config = dict(
    positions='rope',
    qk_norm=True,
    bias='none',
    batch_tokens=262144,
)
Each number is 128 + 24 x the weight over the matrix's rms, rounded and kept within 0 to 255. Layers, rows and columns count from 0.

# layer 4 attention query, 896x896, rms 0.0307, rows 0-24, columns 0-127
[[117 126 102 122 135 170 117  90 150 163 157 115 186 145  30 225 133 181 125 111  96 121 144 104 184 153 165 157 101 169 142  99 182 152 228 127 127 221  96 147 144 104  98 123 122  89 115 111 174 196 117 111 154 144 111 110 101 108 140 163 145 173 156 108 122 126 180 113 166 107 114  77 162 142 103  95 131 107 106 172 130 159 154 140 126 112  97  62 117 172 128 148  84 159 103 155  91 152 227 191 191 162 151 142 108 113 123 125 174 128 108 125  89 120  96 156 148  63   0 159 122 135  71 157 152 127 124 153]
 [134 126 136 135 135 115 125 113 133  97 150 113 169 118 145 137  77 148 119 146 135 115 108 142  89 140 115 132  76 164 127 155  97 136 135  81 140 132 139 120  72 160 110  93  98 134 120 154 119 134 144  86  72 147 134 171 130 155 111 127 118 126 105 130 100 105 150 105  99 136  90 123 148 158 117 178 171 100  92  87 133 125 124 131 152  99 146 166 134 139 124 148 124  96 169 126 131 122 130 151 145 138 110 135 159 139 111 123 142 161 167 158 109 133 106 119 143 100 159 164 156 114 143 122  89 139 117 119]
 [154 115 133 142 137 103 108 109 120 125 164 170 111 165 107 139 124 153 129 134 136 154 141  95 122 154 121 117 127 160 132 155 115  82 220 117 114 127 141 139 119 133 136  98 109 165 108  79 111 129 162 133 169  91 135 144 115 146 153 173 130 163 103  92 127 133 146 109  87 123 130  85 147 149 120  90 170 139 113  74  89 115 162 126 107 181 121 121 137 128 128 118 144 142 136 167 128 115 130 130 147 133  84 156 134 133 140 159 125 173 144 120 128 109 149 133 164 142  92 132 151 133 132 118 121 141 117 126]
 [111 141 123 122 153 146  98 117 116 113 110 123 114 105 124 118  96 138 109 154  92  92 159 169 104 104  99 131 115 132 123 160 144 133 118 151 147 124 118 116 116 178 127  91 128 186 120 100 139 114  96 114 146 129 136 136 119 111 124  74 158 140 121 141 132  77 107 154  94 150 137  99 136 114 125 144 111 156 102 162 161 162  98 109 117 109 140 102 128 124 119 144 134 184 174  95 163 136 147 113 102 136  87 147 141 119 155 152 145 167 157 150 175 150  98 120 120 133 155 136 163 115 147 146 159 142 111 155]
 [135 118 127 104 117 108 171  95 133 130 150  70 155 115 120 171 141 103 136 128 103 122 112 163 153  91 127 106 157 132 120 161 122 179 117 177 122  98 117 139  94 142  92 135 108 146 151  93 128 103  96  92 173 122 118 112 131 156 123 144 149 128 131 125 132 131 149  91 126 170  85 132 152 124  67 122 123 137 129 166 135 137 162 153 103 101 144 119 164 139 117 138 153 119 117 173  96 136 153 141 133 116 141 158 143 153 135 198 157 166 114 123 144 152 149 130 133 109 109 154 144 136  99 139  89 125 177  97]
 [160  84 152 168  94 112 130 124 103 133 115 127 134  91 135 130 142 153 138 115 127 120 177 129 124 152 167 116 133  76 116 165 105 107 132 107 152 116 137 131 113 123 125 139 131 111 151 102  75 114 155 153  97 119 127 128 145 145 131 113 127 108 129 114 129 103 162 129 132 122 114 152 143  99  97 115 120 120 160 118 157  95 138 147 129 139 132 131 126 127 159 161 149 111 141 115 136 140 137 148 145 163 147 163 160 156 112 150 119 137 153 132 143 123 133 131  86 142  96 160 127 110 136 109  90 125 140 109]
 [115 101 108 129 129 130 114  72 122 120 173 126 145 108 128 173  97 153 148 136 157 137 127 150  88 143 138 140 132 133  96 109  90 147 197 112  99 102 139 115 101 149 172 146 104 142 101 137 141  89 147  80 124 128 146  85 112 168 172 110 162 127 129 140 180 108 150 142 138  97 100 141 138 127  89 143 143 117 118  99 172 105 148 141 147 150 141 133 142 161 158 142 139  65 130 135 117 143 121 130 121 139 128 150 131 134 143 138 154 106 110 140 121  95 116 183 140 144 159 117 128 123 116 169 105 152  88 143]
 [170 123 178  96  92 116 150  93 141  87 125  99 113 158 123 136 135 127 154 115 148 121 168  99 114 137 125 105 126 184 104 121 167  95 133 102 137 161 134 172 143 157 103 147  90 155 128 182 139 164 109 121 151 102 129 139 138  86 112 131 109 141 146 157 134 107 118 147 122 114 157 156 157 139 127 119 138 104 143 127 153 109 158 150 145 147  99 136 137 100 189 113 141 103 142 108  90 137 131  76 116  77 125 118 132 136 153  99  99 132 146 134 139 117  86 165 143 132 133 131 130 167 122  72 108 113 120 141]
 [139  98 137 127 119  99 109 149 169 112  98 105  80 121 120 118 108 127 135 149 114 155 121 144 120 132 139 104 117 120 112 179 121 118 139 140 100 137 120 170 127 135 180 133 131 156 120 126 148 137  95 136 155 172  62 138 139 165 116 136 140 119 146 138 110 147 106  77 120 164 132 139  97 143 168 149  99  85 148 109  96 130 128 138 138 126 122 134 140 118 177 135 121  69 124 115 148 105  87 181 103 123 122 145 106 128  84 128 144 133 151  93 168 147 145  87 151 185 140 135 142 133 154 106 123 182 162 182]
 [110 128 117 120 137 171 152  96 184 145 153 126 130  92 145  67 109 114 154 116 132  98 114 128 107 119 137 132 132 127 128 120 111 136  86  92 141 126 159 148 162 127  81 118 153 129 118 109 159 164 138 129 125 155 177 156  89 124 136 113 135 108 153 132  86 148 102 146 162  93  90 140  90 114 124 128 129  97 131 165 127 146 142 132 131  97 163 122 141 124 157 129 161 126 143 126 116 139 120 110 143  92 150 132  96 131 107 124 141  92 129 123 150  92 100 158 132  69 162 142 144 117 115 148 170  86 164 131]
 [ 88  91 151 151 132 164  85 101  98 143  91 124 158 127  85 174 134 139 169 143 173 146 141  99 135 132 113 155  97 171 140 109 144  88 143 140 146 157 133  96 112 127 173 174 112 121 132 136 135 165 134 117  94 124 128 119 100 164 104 109 141 160 152 118  82 176 102 129 115 125 147 114 114 134 152 111 157 168 113 128 138 106 176 163 144 133 118 124 118 136  97 122 108  93 168 143 146 139 152 126 138 129 126 139 169 182 118 144 113 123 127 129 153 141 140 143 135 162 137 149 133 145 109 123 154 139 111 103]
 [126 147 119 116 129  81 128 141 140 119 112 125 100 122 139 112 121 148 135 151 123 147 130 140 124 127 104 118 106 158 113 144 112 122 141 131 136 121 154 127 128 118 120 142 114 122 119 103 105 138 136  97  95 148 119 113 111 106 129 123 132 130 114 124 134 134 121 149 105 128 120 129 142 114 116 174 145 112 112 131 139  84 131 109  99 110 128 132 136 142 150 108 128 127 134 126 164 132 170 137  97 129 150 122 142 162 128 133 153 161 118 128 128 112 150 118 117 129 142 154 132 123 131 127 142 142 117 136]
 [126 122  98 129 147 158 146  97 119 103  85 135 112 128 137 146  98 107 124 119 137 136 100 129 116 129 107 137 125  91 105 151 177 104 120 145 151 171 154 124 144  96 171 109 159 103  90 100 119 101 176 126  96 135 124 149 135 113 111 120 137 105 136 126 116 126 129 179 120 131  97 138 106 124 124 164 166 164 141 131 150 106 106 159 105  86 126 117 127 110  83 127 127 159 128 163 110 110  98  95 135 123 138 138  78 156 146 154 146 150 163 114 110 140 152 110 159 169 138 130 105 148 135  86 162 116 128 141]
 [131 147 137 146 148 117 170 124  97 141 161 141 127 152 126 118 138 110 127 120 154 124 128 106 130  93 141 103 129 144 144 123 109 153 123 152 138 142 123 110 125 127 164 151 115  83 133 153 155 110  86 132 137 132 144 116 144 115 133 137 124 138 120 126 120  94 100 142 154 135 104 124 144 109 112 152 151 164 135 149 134  80 170 128 145 105 147 114 118 148 119 134 145 117 145 132 120 100 146 101 123 123 120 115 108  81 118 111 134 120 137  97 140 126  97 117 171  99 154 145 116 135 137 156 114 130 151 158]
 [107 122 125 130 117 131 135 133 157 135 130 144 122 121 159  83 107 134  90 124  88  96 130 115 133 155 149 150 121 148 113 117 119 133 111 135 127  85 151  84 120 132 155 143  96  80 129 110 107 144 139  90 120 103 110 144 164 104 107 107 111 151 132 142 121  96 134 172 123 114 137 117 126 118 121 131 147 149 130 118 167  84 138  88 122 146 125 124 133 161 132 156 163 117 143 137 136 135 131 147 163 157 105 137 167 135 121 107 161 120 117 166 104 107 137 119  86 149 118 126 117  96 145 126 137 154 110 124]
 [120 118 114 115 124 151 152 135 121  95 102 179 129 129  98 127 167 157 106  95  73  78 109 117  90 110 161 128  91 102 189 108 105 104 137 127 124 114 107 163  85 102  87 116 156 154 165 126 144 109 135 129 108 127 104  67 100 131 112 148 117 101  98 122  91 129 168 118 110 109 174 118 103 123 146 111 121  99 113 127  53 132 124 152 120 106 153 131 140 163  76 139 121 149 147  99 137 105 135 140 128 108 130 122 150 116 114 111 133 143 175 122 113 158 108 112 138 173 184 176 130 174  82 108 152 103 138  91]
 [ 77 149 138 101  75  98 104 157 122 105 121 128 124 119 143 112 146 162 112 177  86 127 118 145 121 139 166 124  86 133 177 148 118 107 120 120 138 135 129 175 110 151 130  63 103 128 134 142 105 130 121 104  81  97 175 133 104 137 132 128  95 118 131 154  83 198 106 155 137 143 157 142 110 122 172 101 112 160 137 109 120 195 105 100 133 139 110 107 109 150 158 124 113 132  77 106 135 175 144 114 139 139 111 164 182 133  59 123  95 126 128  86  96 134 111 111 108 170 143 149 131 132 150 126 115 107 117 104]
 [154 169  95 129 149 112 122 122 129 126 148 124 110 141 137 131 166 144 115 105 124 112  93 104 134 126 130 148 124 149 102 150 128 114 105 111 120 113 142 144 107 133 146 103 117 163 133 124 144  86 130 101 155 117 143 163 155  89 148 101 107 116 111 133 136 152 145 140 101 148 129 148 111 108 115 111 107 106 137 149 123 104 123 129 148 143 112 152 124 132  94 139 114 141 112 136 128 129 158 120 138 108 111 128  97 112 147 131 134  99 137 128 138 139 160 124 132 106 109 128 134 144 146 162 131 104 123 140]
 [151 145 132 122 112 133 137 104 133 146 141 128  83 123 136 139 143 137 109 142 132  87 111 141 116 140 143 132  84 114 150 105 155 131 151 168 127 157 123 132 140 106 144 147 120 122 131 172 101 132 107 140 124  79 131 160 146 116 133 106 147 131 153 172 143 180 132 108 151 127 121 145 130 121 109 117 120 118 156 125 148 104 116 145 127 132 110 160 117 122 115 120 115 133 126 121 138 131 141 152 155 113 159 150 140 109 112 110 145 119 107 176 145 116 104 126 111  69  83 129 141 157 138 180 169 132 140  91]
 [122 157 134 122 162  94 144 137 121 134 177 130 123 110 124 157 104 127 112 122 134 152 144 145 112 142 118 162 158 138 135 139 154 118 138 122  80 139 102 102 147  96 139  90 140  95 111 131 116 159 124 174 134  94 136 147 131  99 161 148 137 142 113 125 106 128 129 158  98 130 121 107 146 135 171 130 112 136  91 128 141 189 123 136 102 119  90 140 103 143 131 142 111 135  98 138 120 122 127 135 129 142 138 134 113 138 113 133 181  90 113  92 124 172 117 115  93 143 116 128 129 112 117 147 122 150 110 104]
 [122 156 110 165 114 135 146 159  99  65 138 162 167 143 154 145 136 148 172 124 122 107  74 115  86 120 130 143 118 136 114 160 165 135 143 151 138 123 172 151 117 137 134 123 140 151  99 131 156 127 132 113 121 157 143 144 128 119 146 133 136 108 103  82 126 172 102 123 105 145 141 149 155 103 143 129 130 113 157 111 106 157 151 142 151 114  95  99  71 153 108 146 129 131 155 114 127 109 129 133 116 125 141 131 127 128 149 146 135  94  98 131  86 107 123 122 147 158 108 138 108 125 144 174 184 126  94 131]
 [141 116 136 152  84  59 130  98 102 157 107  89  94 104 101 118 121 122 105 109 105 165 124 166 169 122 103 157 148 109  78 137 115 141 142 140 127 129 131 110 157 116 173 114 136 148 135 107 129 103  92 138 117 115 116 116 127 136 130 162 132 109 143 165 132  84 113 134 136 143 129 132 141 121 106 168  88 156 160 149 113 117 142 147 157 122 125 107 117  93 114 117 151 108 134 130 148 148 164 169 127 169 155 156 150 125 112 120 111 124 143 128 160 123 114 149 125 114 122 129 134 131 172 138 116 139 148 118]
 [162 157 146 161 146 130 156 118 117 136 106 126 134 115 142 123 106  99 136 170 124 164 155  92 116 175 143 139 129 128 141 152 129 150 159 114 145 112 145 114 140 161 127 174 100 120 124 179 153 164 111 130 136 100 133 120 124 131 141 108 112 174 119 140 111 128 100 128 134 144 153 139 156 131 128 146 123 113 152 115 119 136 160 110 125 164 107 139 139 134 131  89 137 121 150  90 127 152 113 143 104 117 156 142 100 129 119 112 116 136 168 120 102 105 113 153 154 115 150 145 146 148 105 139  92  83 133 126]
 [138 129 155  90 134  96 118 132 103 104  82 169 131 144 163  98 158 122 135 100 161 141 122 151 100 123 122 140 152 106 140 128 147 131 103 213 118  89 127  96 128 141 154 147 108 103 146 132 148  91 123 110 133  99 123  89 105 140 134 134 128 117 106 122 113  93 130 119 105 152 181 152 144 142 114  85 178 191 167 124 120 121 106 128 126 106 113 150 115 134 120 157 108 134  95 100 117 127 141 159 115 150 144 136 124 144 115 132 153 142 104 128 144 139 135 136 142 153 152 135 125 112  94 184 136 123 124  98]
 [121 108 129  82 142 141 123 135 131 147 137 137 147 151 151 119 107 145  92  97 142 120 119 123 163 122 104 141  92 129 136  93 134 152 101 133 158 133 138 149 113 159 133  85 163 123  97 134 151 125  98 143 150 106 141 125 147 143 148 166 103 135 111 135 149 131 142 163 107 126 128  90 153 104 128 166 137 132 119 136 164 118 140 167 135 153 162  91 129 134 136 143 158 123 134 102 165 135 152 156 119 142 144  79 107 120 107 101 146 138 144 146 155 157 102 125 142 100 162 119 143 111 109 141 105 174 130  80]]